Each number is 128 + 24 x the weight over its row's rms, rounded and kept within 0 to 255. Layers, rows and columns count from 0. Numbers have three digits each. The size before them is the row's rms in percent of the matrix's.

# layer 7 MLP up, 768x192, rms 0.146, rows 179-323, columns 0-95
126:142117084153106103147127171145098149118095162144130125135144104123126102096137126076134152107146108116114107142118128101136134118084108121156117098102124166122170131138091137139107074118094171096174093098156074124155106155143106154120142137133111096124167136099090155105152167154127121116
101:072150163120126139118112071121125163143157128110102136136136178157123123099122144140117118082100135088138137150151097121103104116153127125080114104114121108131109151143097133083138180119089141132113114119113132067097134130085117133153089149097073159170108135143152143127104083116104152126
099:108164146097122173153115124085083143106121121143115159115148097092132153110128107122131157075127157096123113117152154148128141100119132125120179110151107117149142104134142187099112096099128136113111123096113147138107133126145105138116142170104147119124077183177129116133113142122098126108
104:139132148110088135102104144136126130089168131088113118152147145144099094097129169125134162136122127100111159166133118119117137119126122122128108096118099132143177112163161149071154076140073109140101158136120097122113143096135112127173150111154159146103127147147133076101127127098118158111
101:109124125092146167101119162127062160135122122125129114094148145190153175094112119104116095116172131124116073094148124147116133091129096144141108148127107146106107099155125102116148121100137154124109168129098105130120101082146131159131151102083117127150142102096132109183149144141086140125
095:118098169114119127143140127119137117127116126061128118143115147104102138107127126128130111142102133125142103149135119136112120105131142176137164160127161170080121115110099111160112163124112155159110154136077117145104135151144149135139173115114129130081162153095133173115109102096112157095
093:140178125139154146108116085119152117146147090133128161084100083111113127140144108119128082107117084161138114104102137117135118185143139066114119136143154091123124130108135118149105088104114114153142149110104122140128143141119114105161096153139145115120147108126098122152109141139150136121
104:088129138171148162164131101103099117117116138125125141128117123128166147126147128133186087107141123099129131146157086104103154117152147103130154128159137142152120137120109119086080134159135103131161098165118079120113127133116130132110115156120147098122138152124131148179113145106105129147
087:141123155145103127113153165075150138122115152124128107136147141148104138112111128075139144133142134141148145090146115124137096119127146152130152134133081107164131115129153063123181110145103160124153090168128094144154165156100117094107107124114136127108107147149081099141117124079127135151
087:161140097147128131159110153167100143109119122143140131151143117094160090126123131157154164136123148121114089172132126144103151082156115132129157092166116139167159098140134123152116149118166150127124122115114129103106102138124128089121150172110162124093112156124142097133153148181132118126
104:173110118152149105092129167087129128135139139146163120090149157138148103120120148113153112147134138123133120126110107123104114136144144147136121057185156162135147108118132110131125108107160128141129125139127144125137126095127085144085099088174140151123106131132138142139155172088148158115
093:149143105144140164089075159096155155099117160114098161138136134156157101119126089099162101114137096095135093137114133130159125125090175145068096128134159143133142132124136098143082098152150103123122175136142120094131079133131125103120125122146097140141126128158138110141155164147124158104
105:110153140127129108111078136106094132132123128144163152120147149120142107146132119103152154115131101136124181138095127108152162162133169154137154153122138188151119155126134091113125132081148069122113170145110122121125139174138127164135141128085137134097156113132150165152159143153105125099
101:070121150137160116098140115150128114128152109076121140095098107119123124070079117157161100152150121121130137144150139112129127101161144157109152125179143137126128151113109118113129145077116147163154143143121126126141100109167131121148113120170103108090141149134114120096122117143206089097
082:128124142150087123130132146132108113147086116121110152149163064115146132128132153096137164128130176164118095126155113109134145140141157152156138074121141180111131127129093175127146072109147082186127121156160147128125109104088109131104123137128171159144145125154128119134102111161131072135
109:110156140162116112123114157128119183114132139124132170110134175119186108106122165087137151150151125081127160109105131127118114128165140129134131159164172124150094131102121110106185175140107124103114123100114113133127126110114117143101106120137107153145139148090129118121158136137126177101
097:137142144127133095154128113131151140117159076123167095140146126116129058105119125131121122138119100163085119103140109136131097148165128130130119130111145141128127169128116084126174083107156139096152118115113135153113163132133114106125117169136134123123136119141118166134143105103148109107
094:104128158134135110139114136092094110121135095083124090133130103079154152100129124150139165153110117149149165116114153127138156108128130138058122106125090091129141110180123159146126132136104139118090107111173109095172115120113158170127130136113119123098129151119120129131114070146117142108
111:117133185117155126120113202152114109112130151109123177124142137170157123167114096145118159114148130132126150115137136154161087094091130142133134130149125133113134116130115144118107119173132102096130140105138092130116165127116157118126111129110112110115114147116068141120130139167137094108
095:150131094165097105130096188144136123085112124125148142165122120127104121122155143128100127067087186161136111108084118131121106116134140103132092089162126155147137126145099136147154094145137125121191099117161103158136100129174117127141123134124121131167105124120112118128130118159110135075
098:107171163181137143148177116131144122067155112111133137109106131138141164107151099141116115163113137130116148156087091116117141107162148114094142067135092109053144127143120131126175130148115095137107135107109108105147158124147105164126107140102114119132136095110137157113100095127125107113
098:100109121097100156139130064123137158138120120155127130167128122152117090054114141161118115106180119193127156096124152150107098142099122166162160151121128103096140111168117126112139143115137133160152091151078133131155096165149153129110153129142122117128074144128138101142116166125145105150
089:122149153191121138168108108163110161141140127150100144121161149118113114108119190119145135129154100091171128135100109120129114185131182101138143121165128107159151175104168117157092119110128122099084120124151098113147143108145127132150142090137126147100191103108142098094115160127140092114
097:093148102158141130129123121105124138160117179119104132104077125111144095102114135134125134110068109070130124124102121128132101116158119137127150139096119077119111120134145163142127142079145135117189107137143128156139130160133130148131141164177099169159167108139113147127083142102127113135
084:098132092121141152151095131116116144102151128156124150139137101125099092128114139137146105090175119142098126121081127115131135112130133121109155062102121130152116116100182156127125147096093161107142145118164147093106123156107105075136157147098108122126131148156100102158128115166100195143
104:132150116163117147101144140150105115110123081098166114107101147151111156119116138108171122093167128052134137140125106181125123167132102130175117120164183133144109154111115135139130110098124126127116185091185130095138148079102092132156107146103132104149074138117127109095145123104119138124
102:107138140168098083123136150142137121117107143072150139115113114180153145111141117138169140173108137114142086125152106127106094118131148091094109075097107130151155151144140137153184143132120133179122089102120137116113123147147104106128133180078154138162130132129127177135118116110127155122
092:159171138105125116116138045107144129135146126082100149106149074140114168104093094158130154136105124108114103129156133096130092126115127121124136111133138100175110159148153117117134133110153118154141129126150129136129120131109094151180124155123144140105170119093103079135131143110102125122
101:129141101133121129124152144129159114193157063160139143164110108105160136141129157143118113121155105115159149138130151122128147109132115138113157095123122135126108143161110115088119100165113069137129127123147117093159105135139121106108123101174128147091123142140124148122093099144081090130
086:087118111131145102145139134156113102146170102141142167162110152124147116137136140171099081127138132116157128155040098138124116134112147117107099145160170155113138155137129173120119104088169110163121131089093110123132105109149129152143137087111118136130103106121117135126139136092158135131
102:145127115154106140166102150095157124132083090136176119139123132098140188114127143122151157090149135121130141100150102143078161129120116097118117125106156153094149142131138147126140151124096142092121145118148118166126128122188114144176156104116123122086109135131089116140130138169127089120
101:100145118130105113112158121135143134144141122113147143148126107150135094085152145133068177147136128117149086153111177106122101085132198109149119112118107101122106104136116110133162134120125129139138130132156109126105102140115114146166160133113133125137132151103115100149165125125153136101
096:134153135087147116126147076115112143133145088172145112140128170136142079094118139114115119075127140138138145105137127162168100155164136175148119110132091088131166106149094142141142107105118117161115124091099107139107147174127125139128145109135129118175144108136107125176126140112148111147
104:105117106124143153110084143132125093111148087114143111120155171109106085131099099127149127161151112174116120159131116097092096180153140156128120134148082106105141171110156089114136134130122115100113150139153122120093101117100106179155143130154101146155100135097130116120158105153115147136
116:162074132145106152119129143124144149118158112151149099092162141126136174120122135175116117138157118166168114123086144111154094113140162103124115128165160097127092156150114143157128155126095177108170136141118125128127103090149130112186173119127123091161126115091084161104146123141098145104
097:146128172129096153120107114146107116127131097148181128126125122160116128094132128154164148139104126160136125110156122153076139085133131131135116111141111114120125101094127119105161130152129162137062113100162141117102139098131138144090106120109139129119176137115105139168124148116136095131
111:119111098154125145136136163105129152158138150104128105111131077097118126110122133128120158119157116116111166151133108113150114105105096089167086124152107161090131153177125151103115131123157175095175068130135091087099092211141104105109107117137155106082163113148145151150143112160120155114
085:111104143150142098141116163129151106127173111114128132161130107126164118147125167154094152138082157102100118126107134143148132108118099117082112117115130089161127118125176086152136121106136136116169166171117124132095156124166146099120128112104131144175143152140084114150143145088108142144
086:126135121117158161106132131152151158139136119134155146131141140138131166098134121103128160145180154117082116142124091120109151097164140120140095117150127116153111165129111140134141141097086150151085149125125074114122109085125125120142122193115138089108121095125138103127096159152130172099
111:093123105160131133152191141118118132114144118120146160129108114051156108127145151155129135138136130112125146114122123075119148125149079088112111128127096164124122155098117095104116079153125129139127121144119156106117145134101127102163095118091115079185150133106111117098131130134123147107
085:115148141144155166118123112187112140146088116136141126137138130114123126110154126174138158146114153146151131107152144133139122081121128134147140114146159115161138116120147144156129126080111132137112082144082126096100156132126100127168151117092105158138148080138119125100071138138136123110
095:094095124127133122124151129128099147177166071106129136088133100143121116124109180121133128111159143080154095098075173114127154138159160156141127136156155123125142136108162122144129144141118093105170162167124143128125099099158139103123165138130106062113112133142116111110132122165124127155
089:106138129164146124130147128140108107115144147171121123114131111057129113111159156144106183150163122137122107156165157103085132141104136116142089121111138137109140121087117088103107109115132132141132154196129112128131097082110142131155134155121086127139133159128120175120096145088137133141
091:145112165118095126159116137140120134100111128136101152119137151083158140087126129123124157108107140122110119103099140149143133151094158142109101161084144123181154132153141137145157070136124169047166109130143120133168130112143144114106102112057128132144081129143141134122134102106161124119
105:123108087113093158151125079145091095121129086144151104099125151119137162104102197125158131135158130108102134125096152117122112146113093150150124101118157104162150077134141168157117118100123110140155125149121139123107114168182102116109130115149200118115158143138149120083120127139166116137
106:135165114148157081132142155138095094174161096142180117128178166121125146132153145088110116135127154114137154112155115120083085163137123127162127139153122094127102113166116148091166116101103127099153145124098114132132126116092136146121127106142095088134130110105157126147127148150080134118
105:119151123121169133149124123147096133136132158111148120090110135180158129124179114115170133118138156168172102147124103146151128074151109162120128119150108146134088131152104142129110155135150104139148141197122119121133087086130134129116097098161131155142092162092127106154179127103153125123
083:099157115141130107141133115125150116135089111092178118167119148097102115130129093098156111128105085159130093116151094158127125143174103116148119141127122167129176120122158126187168135148121109146071110159091129122159170156126165133119101106152116144119100146145158141129125110174110143101
102:118145104125134106127089143124121138151134169154132185098119111158139110188113091142116089117127150105109158107084177063160146106130109183194105108145130152128096143105150134158143086095137119105141110173114081123126134120130176144107131138131142119090124129124144156130133094130151136142
100:120087168127111116105116117066136166150132111097161125158117100127078112119121145134160196135121132107081147109135114139159120121099099145082122125161094174088145108117124157102131121126155176124120183110094093146123138173151112077134162133150163097164114131121116128081151136128154114137
084:135142098151146128154087095136152122117110108151147131123093126083112114103131148121108099119184104174151103108104152149148136156142152122095093113113128112132173106112113114143112157140135115164146134096141134136126134157113100109174119156154141100130161131164126149156134151113094119132
095:150107144123136117125117156135161132146107161131098131155161156126139101135131127141135142112124127154105138129062118133152140111148185085086145144079121160149142120144115119122149107117138127131172165101072141107138134104147078087161094120128178113142121114093108116162108102116166136173
104:124126157156090138145115111107098114143128117134186127145177113114188129164121115108123152143128100117127145103092138148144145144128180140114141114162115125079139154128107109145100141171145088100119143143119109126066144116168162121130091126168102129115135120158163180141164117117127154130
105:125091098129108121106120136117169144156121126138154171131137170131133135152107091151139130141147137131131150138137105117180155135090120121148087119163143140132113091109160094122109145101107178150100157122052142112095078140097117128138138120089121136154103076125160132095071147137134187132
109:117137114150109110162110151108145142149185182106111113148126085148121112108134107127150127138136142157086143153126152117166090066130127090093156109139127125121188123169148127129149115139132131121143116138122109142117109139145128077122128117102148124082168092098089178119102139120091141151
104:144149083070114129139116099099134171098157144180136121135168162145148133096134141134169089154126142105158112121146138138138122149131090109140088119143102090097128112140156105149110096145165112153135122080101158115105137092109136078140123119107120115132071190144169196123114156131139107126
085:119115149110111151142149095151070158091097091067154159133146104089121144131147121152162141137107156182127140140101151145138207123086146137166096145118160095126143112126117168135166096105121120165108144130130114118137123085137130121116158070137136127132120108149090136125102162118158164097
102:163143154124129121088140125090139166109098142169183111115136117147128122113133123145092158078152129138166125113117150108133123097141140121100120084105119128121135107115150107105123113099135122114161165155122122145116102115157153171175124139100145098155094131126143131070126146114138133100
107:101124124118142121132114122147131167134112133175171132159136151110120143104119117145140156124104137130138160101122142117103107152135102115134101114152135179159107111143107142091145140103117116119123100107129095125080114126142149132091103148148115160108110131143103124071160154111086122117
106:141113116134127166134114149120167133139141082092115118135117111138104092140148106090114099118129091145130149057140138143099151102168142154167116110135135140159114148146124118138162133121190115143171171091138135143144159096115091109156103127107103124186165137148147162138178132133090125098
097:155167109136101114135113102188120128152102136149122141180124145121162153165123137147115104130120105154112093112133173117148105093140166124088104147140143098114092141083097086136089134104116124129150102134161106113127146177117141103126137094131129145103124138126114094104144135146161122126
111:107121125118159101144152159156100154102138149168169150129086128194128054143161169109144106157133100164127127126111113138102110086174125134125127175116121150114138122100092123121159111138097090112137151113107154124127136122117098118136113158136105127150109130107136149080106149141110116106
085:146144100138143141140141163137195150131114146164108126147104127122132126119129116150119164139151103133102155121130186082098129124187159102080145134154094117113138136135155109142106131140157119078135143137161118126079126129170141107200123149105135099151092140142128137196113123121110139159
092:144128129109114141148089102115108152138161104135141153114159136173171115072152137078167127112151126108116124134077176103110144104103156096148097111141102120137144081138128126113133119122126061113135148118098096154145121119121145153156132127112136141134123111127126159179142144115118125136
107:126142125117102120141126164099147135172080115189106144129117133153102105108114149154123130121145125181153120138152093090137097112135145101160114142124114155082115067095116098139138121103133126120122118182122137074133129114128115173124159135156129138074113072142132145115113093186161123101
121:126124090119119107143143107139115110126097131163120134143111173163159206149133138106140144100136139123112122145130101080117135092107130129166128126141156126118100128108154104140126110108133139144138107149161180087110108111137158158167142120100133085114139127138133116147092156122111162119
103:122116107133115128162152095129146108137095154105117107077166147119133130111139135154121140160126101105127097126136091116175091151128167095148136114103130121104137117112140176110163116097121134131155154156127150127147101061145121110100171119114126113109146146084162119093120177138124147133
086:108136097094117112098127111157136125162140135169134148141110117118094100130132115121102115123106107187126118122153124121100152155149102117121117123165127124143149138109098167168153179133154140122100125145096148085095136150123086161127113138159140114128130143122122121155126180124120173136
101:140130137139115148122139128108127136076153085118141079140114124112102129102125114113151114181132094076099168174117098152131095131166119161073146125172110113152134174169136123063132098089135151118089117091118109154143109120139120162099131174148165081131113147126108109120120131132111111150
087:109113144133119128119144123149174167114133155118120135136103148099140123127154090111103168139135104118110153109110156147113138128138147122137210111112149099153123152130180102147174167140126136071121161110130125128113134134142102094144085086098177173136151135133136139078096134119140149110
083:138145166145105147119123115116116112146126111146122151091118141090099126141106156109093121141166091130107125122149092109152116179127118135145090111125113123104158137116107131155144110085120151154120097174092105131117147132133131124153139173157097121118101115103114145120095121175116116163
096:100107134098136093149137129128124124148134153102116182058142106145079124148117137142111103137091135089108138100103107136148133111166182195148112135142157099147135105147096183129104116163137134137106117104146102126129113185133106087104108128134138149132147145155138147133125147104077102117
093:094119140157130136141139121149102114133158118120099143134122154152101129131103114115095144145122147106111145170171128128107146089125112115111164113142125099066121176132090061093128117116136117100086165160108124150154118144118155122079085163148135137146130129144144162128141095141148149120
103:123158136085104141122132147094093115131101130156135177143135124112124152143108158096139159156126142122131121175106112119146163171145082136125101107123096116122128147157139096133125076106089156158127140149121134129140115114095127121124111139148113126124132147139162138121110153104150130130
101:100134177087137141088102151113124200165091134152153108119124113162128142126126110098101126129125107090097123116087133102100152135100123108117127146127122152134136148169104144094168150127145121110118119141124119121118110176094180137138150108135099147107134117090154108143144141106084156116
109:123127128106123111123090102065134092112109153142136146119136123133139130130126147115141132103124136160111143130126137125138148160117102141108093095124085164159105151159166148126113102137114102139095133111096149172101139126122134131107144123145117115115135115155170135104114142125128162140
097:058116142133106160112140068201129136126119143146147099122189167116144115130140173109123130116125073132140125138152088077109085171179155156136132141168107133117141135107117120119149113138127144125137139107134088130134112128130144161143143116127112098154108123110143108127141141112129099143
088:122168109139158122116122088134164132140097119059186117140126104111117090138139111139124100117147122142137138167141098071120113106092147131171123156090120153091153144097099132148162137098090136091083132119090123128103095122134092085112124133128077108137094125119107123136117163163118120117
105:122129118152118093124089121115161139131080144133112133141078103133119121106126112159154104134160086110144171118128131119118174116103175064138167132127146117118141139130103109135093090116159098122174117115130130178112138115115119106129165166146132093111101150152117150140151163168120133109
109:118138095138170134115145170150142121101130130105113152122133154144120127136165093092153154112114161139155112118131135134170118156135122079101115128116092124124137134119136148144108120113148140152138160158140115131133104136105085137130086134102135156154144107154133117049141139142132122129
096:136152099174097125165131138095142096153147146129094091124132139101075146145159153141086108099139110138119114096136146087101104135144106130108163160140110145171146151124114118112109121137105147154157130130191128109144127112064113118111074147128159136119128082121134155109168152139092107133
103:140128127128142144094110123096063099116115146143146144151143110105145167096096155108100155125124130091085160123089127133135169097094128143119127123141105131126104165159175132130113144115134130104101086141154111094134104109107099140115118122124192130169105101141110120162122159146166098136
088:129128109114115135155130125163120114109138086137122129176112111105111152129151111099127142146110172157138127165128117138113127121080150170119142095128157126146123133140130132129109145102155116136089114097102122101105150079106120084145090068135142094121099157119138143092148121138122077157
094:125135146108057131184128141151115158138151122141141123152118131106184139134138121123148138145126122094136099144110158131115081149125100109113143073145114146174124140106158103113153135124119146135083158095112132116133129120107071113139153119108140110113089127118109172131097107117127103146
106:120147160143110125159141103144103114063119157154081123115141141164141134094105151103090122132110107134130113176100140098141159150138142111105120131139124177096107123105109113177134109144122146159136117129128108141126118170135151143132127141131136118161107171088128096106110125138108140135
114:121122151103146125135110119098128110141162119142167125143134104168141144114105151134096120126154123118148139120140163098148097114130136109082138161134119121121142145122170107113133151094124134161141168119145129069052150132140103118108166114101095146087135106158138088140136166117127114135
089:119123143079112122120136083130127115133140139114139146139139147076141110134138099121120121129135122099110145128108096125123122128134124123170169096158095140134142145137120107112130092124169110105095116076116150122142115135107121155087161118116152139117152108104114099184120170184114130123
105:158100133121069148106117141110146167122126144115122102103068134120108133135135135137147201135142086174160088149154112127090107143131151102110111151092165108126125090115173105094126121168118117135124164118156128086107092094156132121178127136154119136096105153160117107068148148112132110117
095:125130117128112086114111155159115147143085157135120153128104152136153143120170090110133102113114159083199105117078145129100128143136149172144113131084129089133125124112120152064158129110130134133095134123144112138105106120127104108136142124120127087162125095107138179135135081185138160121
102:143140113109142105120123087142108158125156133147161098108164152141078141144126130191142152150113131111129162127150092106155101142159146104102139130154141081118153116154128100113167086146090117169142089107087152125086130129123119128143131128116107103118111083130153150094121137130113143125
105:098135138150137119126191133116123158102119134151139142091142123194142124082131104119155156159091113121164140126117151110131130130140111117135102136093174098104122087137134136102168082131109129136088123134134085116104113088134116088132175108097142053134098088158092149132114152158112143122
085:122127146166138182105108126154105084110131126176113124149143131083102122137128116085099179179161119182074088136167105092141147134165146139142130098105062139126145133136146094093118112128108167146116094121133120115142136117136109094087146114120099115152096144118126135126113113091144150135
086:120136108136130128121147136136157060141140092142139151106141169119098101132128109098127097110110137133158101173073136143101152084125088118096065180139131108156135175160099164102113118095152116107144137138117156113162101125117167148143128157114133141117126103086116152161143110163129144117
091:150148091114112124118093140141143168087126145094159143123124145100132126127124126144112134095104108129137177100083176111102140117134163119112157179131161100135120132105103148151101144099074127128119124171181126106136099106113085116115144153130151164127151138137131190156136136132099112113
085:089103150104118141096100104105164140108091148115142141158120103119095154114108129141153133148110190143090118117187139114167136102175151150131107120099112154129136128102108067104151127107123152126161112109108113143159098126107092125100125118114186111124160130130188109097108122103105073153
114:151133150095125080118152150107173105163129111114140123106125113109098124111150100178133139108118126156121186124149074155107105114183146133108140091147156118132162154175158115106102117130130133090137160116091099144100126139092163185083105120135119139120121107142129138115171121134122159121
110:120169097128158144159134139097162107113113074108145134134092110139144144104114161080154121130167131115134100120115117125131140113128148107125115136114132155133146105135121087121141087142128139085141126120170109138113115163111118151174112151136142133147198144153122108110138182108122155109
107:120151143121094130114133148125135099118135153165105079087166125123150088143152160103167092111092118094113146157101136138139149120137175163163130108104121101155123123161126102142117106122147122120135120114104094113126105140126122102069161091156123125130139080117144141133145153151120143139
100:131096133153090146139136123144121143124125098139106136106161130080135107115137136202101115133128133111138153073092116107129128120127175118128137112109097117137109126147105115129122149130126146142146147098115148122139151118118147135103155118179153124087160089117125122179085145122134136104
084:114146158138166151117130128125126120134143115137146122185118141087125095101161082087100097152119109105130137089138114123099132133133124158180141143136146128140106107143113161174069124126150095128171094131128147089143133118130108114152113124174139130128127139124122169090095140171133136134
114:118171141137143145174113096162134156113139100084108096115087140117137132154116106102137094151118062135153152145096114102117127146105091100148139150148087147134150146138139111128156101102122138143116110156122137130136125131119109139163134179101095134100159150101127157111141114120123107146
102:122125125152110138145097096167133147152133125126167157131163105080133098131117116119134100152138126132161115164154113154099131137146133112165129176065123162091140132093164149103182062092137155122135134146147144142115141115127104125113132135140096123130166144130101147106148153120153079088
108:133144096123140123114115119132112108123118106108147158119148076131132134141172118131130117086138160108110128090118156113140160145114154138107091121128146142128102116095173114135175105176127134147090143102139129115141092113183140156134088105134154113092164137139130120156140079140140150096
101:147111196159116094132133081092149100151146103119169129117188138102138144108116126155129143152154158150166138143177149103089103106100116151166128178175120154166134110097163126093095127115141129124139106121074098112105113121094133158132142120119173117074134148125129134109101099094154152128
093:111103111112137160132111143156104164118131125144114123144147162105118136133108119089161160106106105140143110074126179060107106156118127112125082130149125105173167105106133134115157139104102101107171127131139126080102146142108111117117125120116162127111121110168163148148121124120169130123
090:125111121155109085133106100087179138130124129122130112074166123132175124107142137143101083141146123128123120124140114164192106128123156130087139127127134143110095058151103146124114118151187138148076142154106195149142112151125185107092138098139105111143155152108135165124083161136143151093
096:079112126150152190122121134112145127183086127130137091126125121113112134125171112092121116134145107133156149138123100106121129112133126102150122138126096145113125163084133104155171123145153135135127140073112125147074129143131094093156150129152145119102149115115107136127130150125165135135
093:133079148133134128148121161149143157138176156178149133117157127161094125102134125130098144144165142107115104110116125144121174106100096144133140136153108136120133150127104153144105143127131150123154188145150139080146123122136084111145090127099141133102169156109147143111148097107082153122
109:128166151130155137120135173111092082131134152090137158146105128126169133081161129164141115135093116104157132101105102154123139118118155170147106151106148121113136104155155127128146120119144149100142161143057178148123117104124102103112096154107147122108124163156137182157124077144106136112
097:124140136110100155136127113115140107168120113162107147144163144112085134163136135140113133120139137155148178118134189119113134146133102129125123121155134122126122094114139140062142132174124151149127125123110168113155155119094145184189082134150123183143077075126105093128146103137148122118
087:147129089137107107109118158080110126113086143154120153119110123152094113125084126076109123129151082156138169135114119094123103162114118136132108097140130106095106110109146151140102107156118124212114138114154116135134123115149168084153162124125137101105158139159082119116097134087121108153
105:100142113134111113107126118120163160139128160102123146108168130123126104138152158122143166153156113164146117127149103143160116130161175126120123092109106133143104167149090129083137150135083113109178109104146123124140146056126127100113104149125115126114182131118163071122151094165097110135
092:157175088126153104128137128138059127137091134110141101153135148144155116162172141130168091102147149129125156140135147097114078169146112090129153086144099164143136128132130143104096125106135125170142132120147143126117105071139141142128096121151133114111078164122128147135101114137149104106
107:115098133118110117144143133180145140132091118116142129112155133120111147139125131164095161151102081093167074113148135151133130131117084094105139183139088140092107126129123136117079128121121135139172127120108129103139137165129156125130136127094091127161106140120131154107136163110079147110
104:170169113147165108133109119146128125122135135090136125154104101118119118101139124092162127145182151116127152118129135131149119127068129130105092104116135148098101139129136131133114147086155121113147145144137129123128120125094127195119124140139131150128114153149146103124108068118188115116
102:153087159158107103137129127145176111079126088139143184116134182121141113124141135131143115115105139112104120102062097091110129156108159145116109128170122140101133128120127104126123095124159101121123123097153110160119136105095148140115109110153102145105110198163126131132147146149175126127
105:133145111138140138129066123117138110145110108111117168154101093121150137156159110109086147163153152112114146185109090113145152114160088141096126113127148083105129094153107122151136151099123120123109134131110172144161123098122159082149111099115127117162111091126142109097110116127154160159
095:093097105098141138152077094125167155151147131136114136118103113149110122113136146118128133161157126159094124130112161154192147148182123100144130140143111128121155132156094172147150124141146122119108099139130128135148119173140135152122150110121095088122108137096137097110146107171122117140
085:101146155145125182169128123160121123106147126145139115134122145174129104115149106108142149177124115105121115138105145111136121127172118106118098085128116137129095147118126089138151124138143152121117159147127130111115187136143160112124112105134135061103154101129172091133107118185100140162
103:137122140111106139159118086107154159112124126125099115099159131160120083113138167179140137116201142111088151142152108114107093116158126153114142106125112148132143140128123105141109178125101147132144193115099155116131090112167142103077126122126120156104124163118121105128130140105154084119
093:116083141097134151097130095105121103103176160105147110136110075168101109126167122089130168139105094137159141149099122103127131138089116128112156141154146133106139103119134148129153133131170119131105149157099152142131092130114091161097127154131165134071138123141133143130176139190112117090
122:157120125173111103127095163147140111118136140116157153130105130080088118132108122098144165080123136118149134120142112167098174138110148177137153139152147141074156139108114076116136125151066133139145119137162106126135138160168081137136112151120104136104138132102135145153161121122108130114
105:119163103180108096150135137112159125129095167151145136135129141145140107125143123133121129169143115122128150082162157153129088129114108154175118118117157123133116135094101132117105101148102099119125174113137101123112098119116109162107139138111139103120124120134092135080103138135161120115
097:089109148113154147149092128130119146157131099114125119130100129130122142130125137148112102090156179081118157139111112110116101124125127127176161118133179172096111113128100127091126138151141150143104140128150160104075151083139147123141081128170123128137125097107149169164159165129154099074
094:133114136129136136126121155108112160116132149143173131148122113180163107101181105103134142132128136154169158141146163131127126145182140154138123123147109109118078105165099118126135131140129068093113126153101136114185090099139124147158126165113086125094087143159126106145137104120132106126
089:137142153147152139141114133072116116109113164124131141161152115108147131105186154105158165108166091148140098127122115114136083151120153141101095136142139128133112175093098165122137082138128140174101117187140132115099150111128124176101149155114130133127142135105132101104092148107131148121
102:135097122108099123147157132109159154137052134120146197145141102120093118116097147142172117151151102125115092162145097107116113128117144111125160134157108095129159144158142107134090075105135140130110163099117114177096125141087176157135101135122143127140114131157106129135120107148117156135
114:139121126110140110105117117125094104143143063106149115078159123134155117083125105140114096125123118163145158126084138109125100152161154133146167152117166131122105146096155140129127152119144152095119151120124110117102103169151072135150157141157094136129136135155154175105175135136101135123
102:097099112076126150107121153126162113143139104110125112136157131136115151150140145121160166099088170130106124131115111153180147159110111144139135098157114158110130110147120154095116100177116134097139150082105131119080105138144116095148166138096129117116117107159103128134088129131142156125
110:127143127138156137097140126142120143130127164096170129151120138099189113144132160117133105149118131112122125093130124150128157108087131087083061119144107096144080111121130134147136193171134159091111140126080087149141111100089116098124101142091136138087150131174103163119126125110136134113
102:119143108134155107091116134124135097148119135127191117141110151172131160103143143091136101152133118074099141104132151139098093099167112086137123102158118129116161134169124145101118148159130148123139181099145101125103111109137106117113124122134096134105129104117132075135134111138073090135
090:148157169094108114138108116140121119129105161156157113096101121078141152100109123140123100142143142072128093123114131113112143102124124139152137106139114139154169094186148161139159077083128126145077160141146072162148082133126172125155126131161124116125128151115124136116165116130129140085
102:143153119126142120121130093125143157168116119103132160189114131147082138149146100150150117131121134124125158106125151128121052116175190139114172131146098138106065128160064136124132113132142129140110148129138112113126130136113102136096101137171101120142134162104131147105136129125114156149
092:105103174118116151119122119115107133139133117143159126172128130119123143111128116135111131148158124137150144097109117118144084179155115122138124062136139147131151092065140155127181110101102183181124107111154148144112154160137124078111123137135133136125133129148094136147113144083134162147
100:082129099141115098104083149137122136142141135153097091144124131128145114133144112172124169128146075130139178141100142129085153117138066098129174130113155144147142127144175109172139113121109132088125101112156162109108127082151087153128132156130186118146143130155133150157153155112137107101
117:142131107186134159159113117112129152130140182162138161139181129149153153142113098134120135149138133133112123154154132125129136152117108141134108118121161128104143150128154160113160128103148130139129115156155065097112118121141086144095090140145133128196098169076104092123108105121128152114
106:122149127151127142142122174190105142088148085117144190182168125156105119123142111112121128110187147085077115098171105167133112101132097171150077151166103147094104106101118134139170123074149141134131121104111141135148128159129104151108086133136153151136097138106114088088136126143171125122
099:105135124171115113127117085109130084163092122141121130117113113172130079119131145099116157069134110116151127110085085095071131144096153184127130114167105096093127133124146134134123119144151150133095126117136122129128145141106129118110100154119150102115141185159115100153148127175123161125
106:135169104086090139125125079144108169112132152122106145154090094116148154123151132121133142122139124128105144129093112098157153148146155115147097144162180108130095160130106148133119150094164102148113135112149126154144154147201135128169105145127117109160087142115146135144116151119141148114
095:123134115143128147114123123122146156126137085118177150123177096112105127094146134093094120124145142151144102108061129125133122155136109104109127124114127141156124131151092127135161158119111145139112149104165089125094100136165047104178116123084153115138122157122088083149179135107127101152
092:157087124082130163181134092156150134137108137141133159107132126171141136088143125121102167103113129171104176116114131098107131136102122117122110142142135154121056088165149109146150153133135139144155112106122071124099117156113105143142170120125093152105106159144115129127136139114201158141
105:163140147147121126136128146156122153141104143151142109156091129107106114135125101122144115168135130058135145078127116118154101155111124112141120083126147119118098101156095124154110139105144098083168138150104102057100156119097157133124151117124094125132156105130151136123152122157115157094
103:098115148096102155174145138107085167112116184118136134161114144131135199113144127151129112121092126107116115085149123171091126124158099122109102125124089120149106151148128139105148151110131134138144115107128121123161174118147123120127123157103105127120158121090135161106120131130141141148
097:087191121128124103136111168171125131104111143089165172097164156134121109143114126123129073126142136091124166097162154134133117157181149113069150133129112102135142118119127120150133130134141130154113119144123110137130137123125110148157115118104160172143102159141119145107109124141127172125
107:148112131156147100119159146098166154131120107143102125136126152144137144115135107104131107150127119105142164097089175123135138110156134146159117153140156109141111120088146155120128108096127099143150145154185123111077103150172087175160129161123143132120155135141138094131099145103110127164